Weights of a small transformer language model.
Size: 8 layers, 2 heads of 64, vocabulary 4096, 2.15M parameters.
Architecture: LayerNorm before each block, learned positions, no biases in attention or MLP, tied embeddings.
Training: a variant of SOAP for these matrices, 4206 steps.
Each number is 128 + 24 x the weight over its row's rms, rounded and kept within 0 to 255. Layers, rows and columns count from 0. Numbers have three digits each. The size before them is the row's rms in percent of the matrix's.

# up: layer 2 MLP up, 512x128, rms 0.225, rows 47-99, columns 0-127
# down: layer 2 MLP down (transposed), 512x128, rms 0.21, rows 47-98, columns 0-127
up47 131:094108113113138125138116121150119111151134174124155109142128129160118072167125123161109143122116117123128131121098167158165118151155085112132137121129152174147083117139113119207119060124091154122138116136115147168129100125145141147106145147136182107100140124103145090125142137130142130116149134093162127094123084110082130130112160143121146113124151124149118139186150086130092146116130
down47 133:146097143112115103133069136108132178126119092139132138113155129128125129119122168145137160163156066166138111155139151131144138149129139144099156109122132133148141156087183126110143123168153149142103090146148160099114117124104134082132142125068105084112160126145154078107175134100132148145154147110144146125091128127146108150115117141125124137149096105100132115101149086126164131087137
up48 092:147157142096123154113135123110158091125103122110096131126102106113094155116119105157102082094117142139127154073134168129142145147117133168141135136172121133093151117159147123096147104130133156126106129120116128202134163150124147130170102084079138126157179111070128155123108123149114154165112118152101161142114113118132146152129098127125104149126121078128151102134150121097096094145115
down48 085:126115125148132168130125162083115134140140154138132115111113119128118133114145130102168118193153111146135098142103121152144138126179113097147132143096058139123137094092168124127152129154126081124157116140106175153181118098121127151098136149160112109146153134136104095182121145140127106135158138098119132103108128111144172087141188166126136150132096136157127135155120114168152147119124
up49 112:136120118099115101169137089123158147102074147125128190085136130112124103122154107166161136128133124095128185106146120128171146138127109168140137067110111133092133128150151116172156119118100127143107136106124133148113140115122158084173090182151159158118148099107173101134097135132116135133150111130123136102143099173153124134122164111129084137162141120106151111112157138131112127123124
down49 114:103119121148143121137152122174160150065141101115118114109106166158103133116138120150084146126113125168140142129128185129139142112126118113124135111153141115104168107109082100160151095109139070149118157104156089172120118092121130160167138133113143136164121096121071127093116115137109128113121151101127142130131128165109150147139164066159164136117151084110141104157123133120140136123150
up50 085:089100123066090141175131152107123094157125140122154119091106161103144110158084120101116146176117144146113123165190110158113095124154121108162119137149142129165080156122141153131104147104127127124112103127157078138141114141140135114122101105125110128146110125131115095110155094150158151095123159142169135112156125169131165116132088130148128138147147161104167118151148132138167148124112
down50 097:109138156148101144128138130122131092139182153133144123129104124094185148085117108167110145115162153140093186099145122120121063119126139139135112086153095108109116113133126142152151077135079142144109167074099180134109155152131114126128148095146143128118130113101135103127107131092119098119138106131136146132093122153118166127142092097107155132171096126122167123135121139103154140139148
up51 117:126115123085078125156129119151072132156151150140129121099141069114176121148135126133171153085130128084136146150099127134120140092116122125123158170119152123159107071133166115101156103111114122110154100150088152151170135165109081126127131104103106135146129122140122134116120157133131190095122156100135149158135121083181160109124147144148121129125111124146164114125121141153144150127131
down51 108:118151083140092121126152163092124152116136126148147118139125129101154172128168102129101123113153157130143151152118108108133147199129121061104135145124124121142165124149128133126107133180096068188120114132118104124115150160125127149094131136150164103106130118142129146103137076150120158106136102119127136136155146111162096110121153099145082120155166120122142157135141134123191145123141
up52 117:131163129109139099167138116162156160146133182126106135163122159126136122123149143067110103131108178159096132130151162109141115139124174118157106082146110139120115128153099098175100133131124072142110129141148147125109138099092114101130159141081131105132132108127154116113130103100111185113139144132129103155134136151097109093121123101169129066149153092114116138160117135097145130110135
down52 130:154177121088155124129091103118144107123106077130167145097129115136166101136121144116162132133160154146176148154182144125136093145126113154138117127100108099119123104137171171122118138148161150137126122124135082126090117136125122077098141115069080158125156116129129152131093165140094113139123115128142101177125095123143099095113139127160082129106119131128165150121142134120114103112161
up53 088:143134135120118146137129175111130108124179084157109179087145108126116126135102130106122186125098130134095121129107102155126170111122111129109101083086121129106117148158130110108141160135128171168152135113131133131103126175116157145128139115112131117113157137111147110092138147101099116158132165140095140069100140114129090183153170101167114121101151140143128138126126160153153088143161
down53 091:130107153067122120126079177098088164134120131150138128091133124169122145144113122171080112141130142087119119103069119113090121143082121172108128151107117090138120119156158161143097107148160103144141083117157158162092111129142133122088131124105120132130102155111107117126101122149155149126146169141140111119113149125127122149116151107122130146132071162140143131148107133101179112112132
up54 109:123191080166150171111149137102092126138115099125123090101139104133134177127123124152180119128130132141148143132130173144140116091140116148126122107139137159047127121102061121153126115169169142141105117092120120098134114131131131104109172100173159152114130144120154117135117114118162131134139108110126126100126086108104118137113138118138152121154164113096109135115105127184126161130126
down54 111:128120123136135116107111115132122118132165144150104109133113125112127135149105192110137170126117168193112107087184147140090088115158121175120136136127169130086068110131146134139153088124124125156119148123129144144136139120164181140147123099105155109083093150128086126123173160147173113098181111130100113127126119090143113135134130126120135149134164113114103142155102128116110115127133
up55 104:139095155129140085136124145127110115110099120148143077103128129134124137121144137127113128112147145094148155129123135142118125133102112113091136169117144138128116113116110198163088135102167110132075142120140143121162116109118075116092104094107118098148114106127176090112123144114126135143145051113147118152147092124202129115117152115147156128143109081169151134149112163103128110122114
down55 100:123145128082135154129142111112115121143140086153150157099113136124116180165117126127139126105143099125079154106137113126165114114169116165163167079109157128123143099168127138090154148141154155172188106115156103106162151142119132117144139148107170107157127106126156095150104113146113109155103116139119188097120141131136086140129156098141092128122088125131137103112122154148134111162105
up56 102:143130135088193178109113133146127171141121140190160121125158152122137111123125107108159110123159105091137103152140115117122171142094155133140131117111120112104145137133098124119118138156154115110138101119095115143176132134151067186152120092134094139124107135126141165157123139137112121149099077155095128135113086116121208110122140161115119087124116134137093131137118139125134128142103
down56 089:094131105195104098131133110144123112102128165094139128134095156136108140178155143166117162131115121139170110119107120165138112144147113173168153108107107105111108114122114124128131120135086148167087146122137139125112141143125163083111107130187161126132145152109073123134098113102133111120122141118129152175142185126122129175119088122114147132152135148155126181119132162137124125147164
up57 115:159104133113172124142132142106118093071121145112146115130156167125140145141132132141115126095092148121080172166130157122125128117115136136147110097117178148145101109123106098118117126063131089132091124081097126141111127131167106134140148160133093160154128139169149131123118150154159099098122112068128159136116099111152141146128162114139142148127103107096160142179147179135134106139143
down57 113:108129136113170088105125144150151146093129117103148110135093128146121105117115154092164118121171145139120144093141145158130113099144120100121152129114153119136158157160102093136098111106140122140137116112102139134111093172131155146126163158113131159091128145145163080164128082179117099123148132127133158093088189114094178108126122148137138123201148138130111112148118115085117128130133
up58 100:167152158099109095103113106100133156137117117103108098062098142148118118121106138147133159142117148143122150148080063128130126179114108136136149109134167098099132123108142131154116172156160112131157093137148186110114140122103120148154123067122143173091167137125138115128125140174149139157131147130127108120172144135123114141153137114153111078129133138129106110125092131125174117124145
down58 098:116163117120150099129128105160102165085108145116131124100141135162128056119155150131091136153134153118108105147125115109080090158071141134137107109090126134105158135093096147101159169156106140137095131107099112142105100131134128146113136126146136155119111133119142166128112124113150085142108160101124111100154128113053112124148136143109180165081153116140124098143131117120142130160130
up59 088:107164148091112152170106141093123137125109138152146131165142085145124122134150139129119151139137109112068103152094152145105173094125106113122149110134112139125163149119174135108140137117140138160058091106108143148114142135142127163107104174109135149123131112161145135084150117145165148174104141140156115142143085129112094098173120124120091124091103148150101145119136091131155152146159
down59 086:101135133129108133157143182130139149147148093126087130141121118168104123122147104122089088127133120094152109139128074110134143124158110117118125128153160147131137161102104115118156118136113092095096100092130136133102123153137162102112106138130096133096147113138118166134179144098146094176140125125087131086126154130139166131100172137137157128143137119145214146167104123083126150109137
up60 098:163134140097138122124171138125106111135117085133134104123133137097156129151109070163113138140083130080087130101110132154116153097093169075152137131118160148093096135108086117140109141150148092144102086143158162102118138116144112120100115159139111118131117145118103115096112133126137143104147076165174174109091153121155122100138119147131143117153105116104141114132123119158140171152165
down60 084:136154117105144130154112129141137164159144152128107140153115151202170091119131127162092099149157160150151127137124129088155125147158077145115115148138126128113161113135155141106104099144159130128164163105137113130149081117096129107130181099115124115154163114141102142116114153144111130123116186079066115116109127119112127132178150113129093129126135141139076137130113110132120113093101
up61 087:092130093116077127146123125126115094118155118167114140097124098099150160138147116116115130103121129085161163112132191162131150116106077140116152171089124131113144174161116133190119158139153152126087097100114128152089128114122148145129138116141120116062137116091157117133118118143112126100145100118136135130137127131091140111140158127145116104109125189120123134114122164154104140171102
down61 101:140122118111157098140128150088093127138070107095124120118087125122162126094171139121133117119141117131103087081176111116162073174111141122152129136108142140134124129182130113123123132110141103145099150110134115157107086102107157100147103141153108105119100100126129103112131125149145131117139121097117082099124153167151167130147189107119087135163089142157120092135111155130104124153130
up62 089:095133141136113138126117138121113162166130128160149138105135100109101122113125083109136141085131140093080126141089154117125153163125107077092130090157157142123125149134153141126115139135113134142181100148167142122122096124172169161152124146177115146144147145147102108175124163168130150123175122143119159139090102095094151154154120122117152124084110141137139103145140135124077095126101
down62 101:086117170121119158093136129128103127113135124106096144093136110126153133161046129110125132112172119128081167099158151137105107125121119119116095136107125130105127113103128100158099132124169157092119114138180104123115142109143120163162132147093132141073095119137150109160126088133143116153091121087143123106112074090139093142131159153135094139165117153146133137120131115106120167126145
up63 085:106153130155097119135140175112133112131160169129113115096131093131102143129122109162129125176104157131143114165162118127120145200110107144154126100126117160083105099115101103141135129153127152139121119124139127123143168125159168124107092177100127132157130086128114149147113058158096116146113155104119109152124126108131143120158122100126091139151134107134115126177077098115133114078120
down63 091:132102141161139094122107131097095118058134129145083138140114085126154147135120126116140122121110134139118115123119154134105099132099120113111115117130145136135121083188125109118118135098073122124130134114160155124116117122120147130098091089133171150106111134082149183133111152143086106144096148110106139138172135108104126090127102103111151123100119067124154107087105159116157147162082
up64 111:128083114126161126123162140097107143130116147130124170164097172162163146093158122108130127180113111131127133096110112121108159126078154117130154161159100099054120138109107142136145128136159129103112136112126114125143116113150115071124171134141133107049132108144156119101148152156146143151108097114068126126103119128112126127138171133119088095115146153110140126131133116133124105153135
down64 113:143155144146146132096104135134136142151112193155101133143126132138145170159138139122145138109104154131109138164134134123110127149138151131096093119183102138109119093127150113132147121170159136142147135168132077118126143168126129123115121166178105111114072104113157111125110178155125069154141156160130125127141121136104083104104119144128129103147121129164123116161134132105088062168142
up65 080:119111138155145124132155128131125103136122109166063138125118091144161085117132141152115116128108133120148054098133136103162099120100135129123108155137143148122145110124103129111098155141165118156107090122152145116149125130129096121150172127103136148088139102112123107164158126149126193103155149115133120156099139117123143144161069102159124109097147173146133116183128100112127146126072
down65 082:118123151121121106106084132148094118113074142116129146127115127136126138087125137147097101143147072133126140124133169106132147177130175133149166161123111140124124176122150107141116110163133161079151159104108140091152095114151168128167165116094122140130105164131120133122142127141127182113128116151078118154115188128116114088149115102129133103119118154126121155093138142111120141065136
up66 093:110140143126139097132158132133111133130155132144129139128184128093139151107138144138159091133125098166153107119143166151098112122124146082097136124135147141056097103129101100115136121151143117128154121149146128110142109107137111127147091164184128116100112163145120099096177094143132164092108155182087098096140115110082144121155093107105128105138118146144150145173122140124090131102152
down66 091:121091132165109113146134105143109101125173189114073154162142138133120132102119133152128118141151088112095120069134094113140152096112119131139150139121188136130118089130155106140097135143162101116137148150139097113116187189138157143143129142103096129135127126109121091186117167129083163142123142107112098095132121117151123132133108113104141147114108122141171102172131141131132116124122
up67 115:111108113114077094149147127149121148102111152115130140098108110116130132115169128140141117153087120085136126119145087107147154093141163115163136147111130147132138099142118110134156147095108096100117117127124115104174172092134158097184101185124136107145151144129160154125136130089128103123152121128092175091124126141130129192065134139095121107128131120152137106108144179144137133108151
down67 100:121142180144137131143090084069106109161133100125102130161150124143148133133126128145123125088164116106088131139121144113112134157161191134074121151104118152061128125130134151119108140122180139131129134118124141117132108108114114130110150106088104121125117116129112097135150111118138161096135155085129099162106149108080098123142144126100105107096127165147135148098127081111120150107074
up68 099:113078132106132129125106165106137168109139152149088150156132114101128136148162171119136086108119128126124114119101122103064127085066101141101125128128084133142133160121150112074174126132180113097135136136124130128111130127166125160117139129151132140129080143134148068116157106145126135077148125146101142099104154151153119151119103122137130115095104144111141136155104106094170154131124
down68 099:150148115131103111131120128114085128170161167142130135124110131166135141135132173093162144147140098093129109128129116128166123106165136151132124164142115163141097092165143142138141119084151124171141110140114095166078126097136108154102094104115126150106166134135084141141123159079143125094153190133129136137161104176129170149128143097111098158115098137115129145126134138135091118099096
up69 089:117097128096118155108121127142122087122142135149132147145110111172119132098116127133121136128144122114110170133124148117141143130144147131121151097173109088127127127139132106126156169124122164165101140108094126151104142193078135141153162131131125148123137137072120120132125154088157171145137132122105074151099099152151105104120138097105151093169138123166118086133106207110098141092131
down69 086:148189119121142111118153136161120128126158120117126142135108173188144114109110109149100143144152113109196108152133151107085097124119109127116083146121098154147166148101168154151153104142117152119137125126132139108134152162130138113102097145105131113141143144135166093094134128121105152137111171114111136118076122102162108147195172139121132175139113121155171121099137124132134140164116
up70 102:120161120126133092124154112148156125117096131114114149113136127089127115104092150126153076148115112102133180135174134118144155123103112141143151157155141109121107123131149140111085135142089098128136184183116114105167166100137149119126129135086102122174126143142173146110109145111156125103117096135075139140132084097139145108119149128119100124179109155106138147141119166134075129151166
down70 102:108124127102112127132117133139126097125128163128075136119095098122116130105132105139132117098129102113122106177135091152135189165122133140100108134118157153116120168150142126135122143079158098129125134149125132183148114148137090149174121162094138124116149106152133141075172166139099115109147145169084121138102141079152105106178080125121083131122127133121096125106097159133149157130137
up71 104:129103130115158068129112116181098138154156128093061107101147135146137163082141100115128149103147157177123097118126081131170145121114105114147105081138117132116120126122106158122105114102112113113159126099174121173147105131113118149158122137086126132130166117146142151114149096110083134153123148152157125132145130137120116164125156112133079112131165118123154117114121142103145142070133
down71 103:119137079107128146127145140133120096102125124112139101088126130103146129052152121091131110103123155080110124164187106109153150139122134131069165127083134133144117140126103143094123099144157092106105117137111153158118124110130082120199095093127123133130139140132149115125180115126107135122168109130091120107114108114143123153152165106132100116138146117123160098154098145105102131160117
up72 101:115139138134103121124091118140104144094196136139105136169116126152123089099106119190174080114125122137125106107130121139160113125144088122122115174151159165133129142081155128112137122129142145119137142106100124096153121114120138128117135177130106155143087124139081130140119121137104173113111148118132145155051119136108139153123169137157086083155121138094134162118114144113119115126167
down72 104:083122136127123132117093124123105119139140148088086126137088099113078162107115153096124135080082159139098119129185140118102158158131133097150131088140130134122151126152152110110129098127118176147129146092150118120116156126131138131130141111110154115134113094114144116136189156162137125130169094174153127132148156141127093158145149149141105113105162146112149172109097128073122120150090
up73 111:098120080098129106129135108129135138148143087159103162132119109146109062170109117155157110125136152108090158145134133118100141147119163167127164101080147155101171103118125105136138105148114163130115127167110108144132115099106113144123122153150116090160182128161106081075119085151140135179136117147114126121128178104137147157143162129136103114104132124162135130126153122152124116128143
down73 110:156116141140095103144121112155160126110067138124142099115108103099070129139127127102169118136114122135121132111189128134153118129130136115164151140140153120101144099138099117136130159122115118126153127141089118158125105136093193125179109104170116131131129149124130174112142119108092171116147148149169130135194097129126166116151125082108126126121128167098132158175129099109149135124100
up74 090:104149142083128118087120163149132134124123154130117140114080099145133143100113141130122139113157193141121145071109139144153130097133081085129146150117121127152133096117106107145127106149165129093123173118133143136141086139126120154124128152141135121141151165145121161118101114108131158098085103101148102120175145151079119141103149098109135074149124125174124158078153129133086160135119
down74 090:160128083150116126160146091144108132080116143131116130157138084109128130146110149160154068104098090123155078149140131139150163141127135137097144094122149164124145104107121132118151162139074115145145094157138140148101076152141132136150125133168125110141099135113120129155141139157149158159163113114112121133107154110137122127161132106117159122083086090121140097103119100175151146156090
up75 095:108104129144162110132134127093134125135120115189146174154137154117131122118126128125136175147105178110154115123203138125147161110170162150087113117095093131115080171111134144130107146135127143133106141109107106138129161132115119092114146139093066101168153172174132095119156100149124121119128148144143126115141117146157124124153128108146098091129112150118156124121143106114066132129125
down75 101:102101128142136092128119089094121122127103101107150110140149125124119133115131148124136086142093085102119143137113177123118170127139110154143088102126185106161107146088152135072125149148154128133085136109125151163085101103120120130102133154127123105148149102140150136137094160110159102138160143171148106117102101129113079135061117078145150136117124101165130114131108124105107092133127
up76 101:141110143137083136118158107139145130152146131129143111116154109152157121143164099116135111122145106107092131135108084128117159111119119159123161119192119114143129167118106132123144095110120120165169138072125103110109200164137140103153137131124173171156147132133127109156108113147089131123112110157157139112133118153151104152098132112061133127116090131117083108099104081117103130095127
down76 091:134097115146163170103133114127128140115125117125134114146125131143147130138168132116139088153184141150109092171137150101107129138123111170079134125134138116097158145137126138077100172133127116126127106099141144151167126115090097094132116100121096132138123138081096150122151116149099157169147082097126158194118111157106106118119130121151151140078149174121120119134183113138120111125090
up77 104:115128107127148118104123098142105156158167130152110115139161110142114117099082119161127128098152107105131186124123105119111158136112124151135101120119075139136136101153148144155144160110118113105169150124128077095163121119165138108211097128125122108152124094139129112097159105142147138134092096137116154111100084179127117144062133134142111129130129161107162114148138128123098104112111
down77 103:128100136144132092125047142143119164140149115116152153126112119155146137126118117126148125120186134162138115101126173157110070115097143100135126091119131135115105142150137122115112119152149138147080115161102107146116076137146162139111111115100092099133123134119087165104102140140185121107111142121073137149136151141146149088114098118109141138107144124182123163118152142142095117115166
up78 101:139112111124161076091115184121147102138115176130142126171097100133153140142104120155119134106093155108096116115097107138139115149145132086164130137098122149148143117168153126112116136107100134113112171114123092100114144105131137094100138159163125120179143111151146123094130154109150146160146109187150146151142152118092104164125127124119147125131118101167158158178111159123103151090138
down78 110:083164121095173115119117137156119143129126148161133121153118142148143118151134143102096121150091167084128115094117134155142143157126100133137087109143092106104126084150109143148148135112108177102121172143095143142086088143152184123138097133147108116114123159114129089146098153122123095132130115097108110133133102141151079147146149168141092121134163113125073102128100115141097151100157
up79 105:100149157116126122113117102142044128151116125096097114113181120102134105117149133109115107092116127094122128151123126112115134119118079113084139183140116132133095114169127164133168136107126154103151086099076135154138138158170098122147126131116119122162162105156158142126118089116139176116112137100145159141115133182133113135133150176147102119132127133148119143132140140130157174131161
down79 103:135104152180128148159107103107128164111167138135139132165111134166091141120114119120088075138147141105136167165140145145150130118086147133147134170090159120147140118155109101139104109149113099131083143151083116104114081090119138125138124119078131131126126147097157143119145164118109093119138131109122175155114140175125130108112130161165108098113131158194148113124147154127147136126102
up80 071:142098098078133112131174105175081130092107152091127141082101120131157161107112129141133118132079149108113093108121128121118132107161127109127118127114106099127156147142170153096151101080116104108096136148138207131166123124165157126122102148122112154150101131105144108122143123122127115191131151125122126134150096145146130091115144138129128111158094132144115142144157154149124090129083
down80 080:118134117106113143147135118092114091131142131147165125145116096085163125122102148131153056091117091139140110093066117143097091114114122112104114164110152112137092117135141112173111137139135149099141112089072096151140124084114098136165141114118112134128157118124107156092136149137146152192106088155130119150098092119142118119148104124145122126138100142133149080091107127103133116127120
up81 090:144129102136136122123150130112129124147164144128108089142145149147137110134135138179116112137087129142149153123093128121137111139125075093157107159074110090159124108100113145117124158137152160160093102126076135124111103121137060167115116137142125148124134155108147133110097123173165125101127152096130161111124120139130074127183154125119186085135146116110112103117128124143096107121175
down81 088:119102153109172112101125160137128100172121100140142123065127143138142148143095103137084137114134147155131094157149135102099143152127080140125186131142149120105145138123135103132132126144141134156128162155114107119101132089130179115129114081116108113143117076130173116140138065134125132132103117149119124119095148123140097131153083130139122147139103088084109067137151132124130159105164
up82 103:124135122079100087113129083131113145139114100178154123122130108155142108121111140158143140133147116158099146144177148101108125109115173110174141142115116139157132120129129105126154122111123076129101118120089142142094179127154121077111148155132079129111107190157107129135135114146125158135145159130143122164167078162166078107107148103149116123118139144133126108135132120117126162122075
down82 102:126133127129136131139133108104121146152096120159119149138141094149158116125176161126099150178142150145154117160136126105132122149099177117119129151153105113118151111118157119088129155091103117152106149150135126137119114128131119149114174146188118151146140140122154118070096136148100092109114139088101154114115099143159084139127157100130175150072108140144147057086115114112098127112138
up83 102:147137128132125095145125140119153093127122124153164097119113133112143117114082118120155093108131118094111171137122139204135143120123116171160133147143145137086164129119076127139095114135143161127128097109091144110138182082144137095139132109143137154109125173119113162132082159118094141131120192124122160131141132129076071162097116123150132156104156130105125119124158115140107125127108
down83 093:156105110113111132176130135125127135140119129135159137136149164089107089130131169123155145153137119116133110159150135145093116136151155159152126131102100077110115143117070140119148097116112127151153120094117149152150123156162116134108112143137105149129083102156122068172080087121157078108128137100134108184122144126118161131141120137175133174090110095131122088120104127118103142103130
up84 102:074097132165108108121141177134132115104143105094121150145118125142136116139123125131126138129102166152095167126129087114063127147127149159068151154129140128100133147142083150131142122141103098112109164106111092125089167140118103134136142136106142129114106131114127124170124095171101168116094155147113110126085124102169126116174126128133111132118156148109138133097159107067161133125100
down84 104:155142099148085096094127138136153144159138137137109119126106127174131141103134135084073133147069170112137112122162098127149142154136102085130145105151167086137109146143149128133113098159099105111110102123116138120141128113169129128082144134133122132108119096147111147101148166084142113132168122147133145133150162142113145121054117145079121136132102153125138144094138141115148185137103
up85 104:171136170101113160121127145118082119122127135090158114157117161131124158139161117116156147159152086124117160153152115105100155091112137112157141151128083104157103099116111121135170118126131180169125128140116104105161127142104117125125131165118108145122113118104096129136145126112153124142123092125100112058168122113169088138177108135171107119126168101148146126117146165105104165122130
down85 105:153103107136149122199154131098162090185090150122099091149136139135083099124134102100149134124143115097112104102112129138162120119126165099131130140140166122159079098150117166151157122133121152136159135101157106126107078182123151126126103095126095125119099110144137117127110101125126115147101112093152134143127069124171149148158163101144100142141148127112130153115126123115109120114153
up86 097:149125095127159130126121152158138093139080159102143139094154125114139112147149146152136097153084108127129114094137128148129098130144167130072155117143107103085124134101107158154145116128106099175119105150147125149108114131125158109144122115162146150096150141120111126156144144143150145082117189132096183120156083108087149126208117131130143140110123115136129116121112105114110165094113
down86 104:124199102180136126111096103113162165160136156149107145132124126140100124110118114116132109102137135130128167088129090139135128138143126140121092116107137086161149153150094124125100169107169131117133104042088138082132133148113145137156173141117127119109159119180136104123110118134147159117113140131167175109114138127109127120154152151106138106128142133136087089155113140110113122162115
up87 107:120185086134145109158124129187105138140091150124127106136119127153127092093103121133144135124083094097125097149084089115116144113132122140073094113131101128113110152095121108126166165156128137163130126122152141153100166123121144130133123165100146145177115151095145105150156133136148121124165123156119119145111102139114091094201130133154136142139112160142134163139076124134145116099133
down87 115:144168120129109155114134182110114118139141110130110130128118149133152119117112138113099118146127159145117129120119155153166142117109151102138077188133145188129119095107164149171174136150139147106138143124104055094126162073111089121127122176106159137133104128141177115121142120146125128091104126120139128137127117187158092146147136115130120097126150151139136163124130137158158133087122
up88 100:136105126131138176164144084168104152116114100121148090165148114133182127125154134117115115094132143121072143126152102136102158125085118161103142153121148131129116120112154148140098132134174101091139105134121098151120126119165126143143110110121120097127115129114130137094150108088096147131113120145152176147148138147140077085111139180148108149084129146143150110182149135184152138141113
down88 100:129158111101144157144097120155178112141110098070084161116111144138109118119117122168147158131118116177127121096170102111096129161140118188151100118124125152141140126143144097088143132122140160104111102145161161136105153074166125107133090116104156114115160125111106108099117136096117165135131106154145082158159141118137146141140111136069151131153107124146132122146158142150120103106124
up89 102:099085125144120118141098167133116135139107166133154115105093135148131133076110119126166099116127113094107153164085108139128129114134149106125132176093090095129138122175161134149113111135138147128155122101138124115146112137132129123108079138165133184145133118130133156143153149176114156163109117145112177110152123072111166110119111133087112155122132132157099187118136110156098084137125
down89 096:142122086119099130074109115140139130158151156129124152096101157131084151108170125098133129176140108082129166110136093145126116145111150128169149181132118105169122132156123102106106110125091176117105131130121096117166123150150165178105114113178141092129173091115121121099128102146110125181121123114175139139131126138128133146151127110123113092132135153113147146095109130143121103109091
up90 102:089141125094122129147120165135155111130132121134152117082137140145125110140129136104105107142134088132128162101144087151140085116124103105153130172096122128134128141132100132150146099122141151091166117089179098084131137144076116129106149120112110152108130126081131105167147154098172151104076161133160164095136127145144105149159132137135157133148112153144109097099172140097110144155083
down90 102:125162112119131121113229143125112142136112131140131099107101127143121101119172114132088110148103145176144119114155144100154108136117080152111096109112088150126150108131106159138122126120113161142131089103144119100105133115083164131140146123120148133120144147118127175128137102150164159101122129087172122155135106153130174141173135122101123136087072118158141123111101131139088130129132
up91 102:150110126152099128134185111137145120159120145121143150081136103117125122145128128140150159112109125138166105171154138164163118106083121138119143060139146087165130144076125144149133108177090104129130179140105125142140151157148120095157138082115147084168156125144109114095133075119109117115172090110101149107119148116116122133124126136114117115132160163113138158165147154109139133136127
down91 096:126166096122133118153103148121115167115109124115152135153132154104086118103124122116151110111131137084161138110103089130125111111158154108153114112077123120175128148124118117136127116097154160083106117071133113121142153080139119108144138134139063137157131130169158127139129105136139132139095088116162075113132141162142141134141118137124144141079131188142192131095097117168131131137135
up92 107:146129157102120130108159101151107125140103148118119125121113148147119108151175163124128137117136155127144144159123101180164120158104095083096128155138095119087096162114153105143112179136162143143206054067131125114135145134111113086122162092099139154103150101125130138123162135107151122134116108114136134121167116136128099136138137136131165131106146137156128154152099148143143114105113
down92 104:112095150123139073136169101106100144091124142146122132125132150139158146115103080176107109152128129137148124139092130146107111138146124130092122110130122145158165088100068160094131092163154127144154161124145102145112145114126140121091169080107159095146125157118142137106082142114114161116113147125135147143122113119096066124110142101153136106105165123116111109149115135085161135086139
up93 097:163099136134144140160091084112160145134112099124151141136112110150119116064114134110143103117124105140083100133137137137136137078138124141144153129100177082150162091076191112112120133132127092133119103089110171132187130113130121139149111145110148120099127134131159135144115149133164144120122101126162110152121175077121116142082132111145119103102126124116154170120136148142126169127121
down93 093:133117112136109100101149123087108116112113099116137132092119132115143085133149114164089091158168155154105107124141188139132158170176113124116161136155142105136097101127108129101102088113124118102142132166100157132133109098155162108118108140140139135103124126119107110139125108137129159132157124075152099083096090128065108105172124106161153098127156120122136168130118106154147160125120
up94 089:101091125122141129130163147104125102161138149185128127132147126171145162107116122095165118129110150095127126113106145145145135099079090106142104128145152104141129097127141156129158102156110149131132156097106134113132143127134119098090108117147101143133145111081133163137180139150150146089124137079095116131128143161148119110126138172141144131129143097056074090120109128130146190114138
down94 104:147122138119117157179136135167124118116126183155148104149154102120106113115112164135165129103149108118091159148143125159111158104119146102149086159131126116168113122171106097088152151127133096094099134092147135153129153130107153130117103117148146134123164068148106143105151178113101132150144134114173116101142118102106125124112140155100145166108128132123084108144118124089119146085078
up95 091:122141120097112160108084104102144161114117146113155126141102133094134095159091127107072133118130139157100178116175114114145172156156118101102159131179153123110130140143140124116113101069112114137147145089081137123139121160096144120115084177122150141110130121130113138110119087109107127146089103153123113140108128159128112142137128154159139147127152132194094141148147154140137122094115
down95 096:161165117115136120138129111115082118155108094129159151096166139156151159124146136155108132129166152133104101132109144107126134125120121166129092111116198145131114078132162099088145137158115133123123108172139096160146159112132133111099110165163138110173118146110144115121089161138124143140162145141156110125125117087123175136162141121074125155130138152105147122134083127121126069096126
up96 084:159158081100150085167133131121109158124132131131143112139086147118117140138104165116186138144109132125063133157146129112130155155136139136093162098119121166069149143123116142164174156108130135177137110128151157174126142138099091093137152087104120120089126114129144123129130091122135120166118111139176113134163169135118120124156151111159144113113104137108150116097102113131112152153146
down96 088:156079189152145152109129141153158113067104102107136124095119129143149119143161120146107142174129150118135132107108111124144129125118142130121099134113154097189146106137129076099140165172083110147167141146113118135124122145117144147121131155146179122132138144094119171126149143094138132084086161099133088119128103138138119098138106111143120092141136098117112154177137126123147123084109
up97 103:139179130181162160090159136135091159152151095163143110166192140137137097095167155177167121088122146117132194131156138155106115128135099165134140105155166126122151127120118131168145129133115123101076118113137104141131130079139116105171102148151120100135105128150109113119137101161092137128143125129165109111134129132149119146116134150132104126107128141153140154123146114136083135121141
down97 096:122139114106119126115149122155174125116114153138116097113133114152142143111101121131106080119151132135138121117136126175150109108168139080116115130128106135149124168141102139105083054096127104131123108088088102077118108155154109122141111108156097142099151088118110136095098150085172125084151141119115121130126132163109161098103145114136098163187107118152134139161140136169124139139109
up98 100:157088150147135152134127147079116096109122115132105200154125074102149120134091155116150151126099084119131161147113111126125168094094115110154133128131129144154088145110115114188150149089137060134114127105150133125146127103111117167148124125152154163110109100115127169093163105163119136113116119104092124121114138119104146136160122164146105164164138122090129138106133131149139136136121
down98 099:147140125149144092120176101135171105067130100108134158125171136122103115074143132149146147140126114098147161155141100121119154096120138139163093137104137126118119176145116106165068132106109128119120140123098102131141118084124164146131138124172159128152129130148090134134109091137128120132117159126082185131141111125140149147102113110154145158127167152165134120085110148154128097172131
up99 089:157111142095134148186111105133151141127133105162107166142149101162127129105104134109160127121109122157144113143174155131146123111125180122093135134065124121139086142149133108105136123069151112123132178137112128121123124111108097128136106115081129110142121140121109103116159142173105098115099114150119156168129141149104139097180107129130152117101100117118111147147085115196111127117086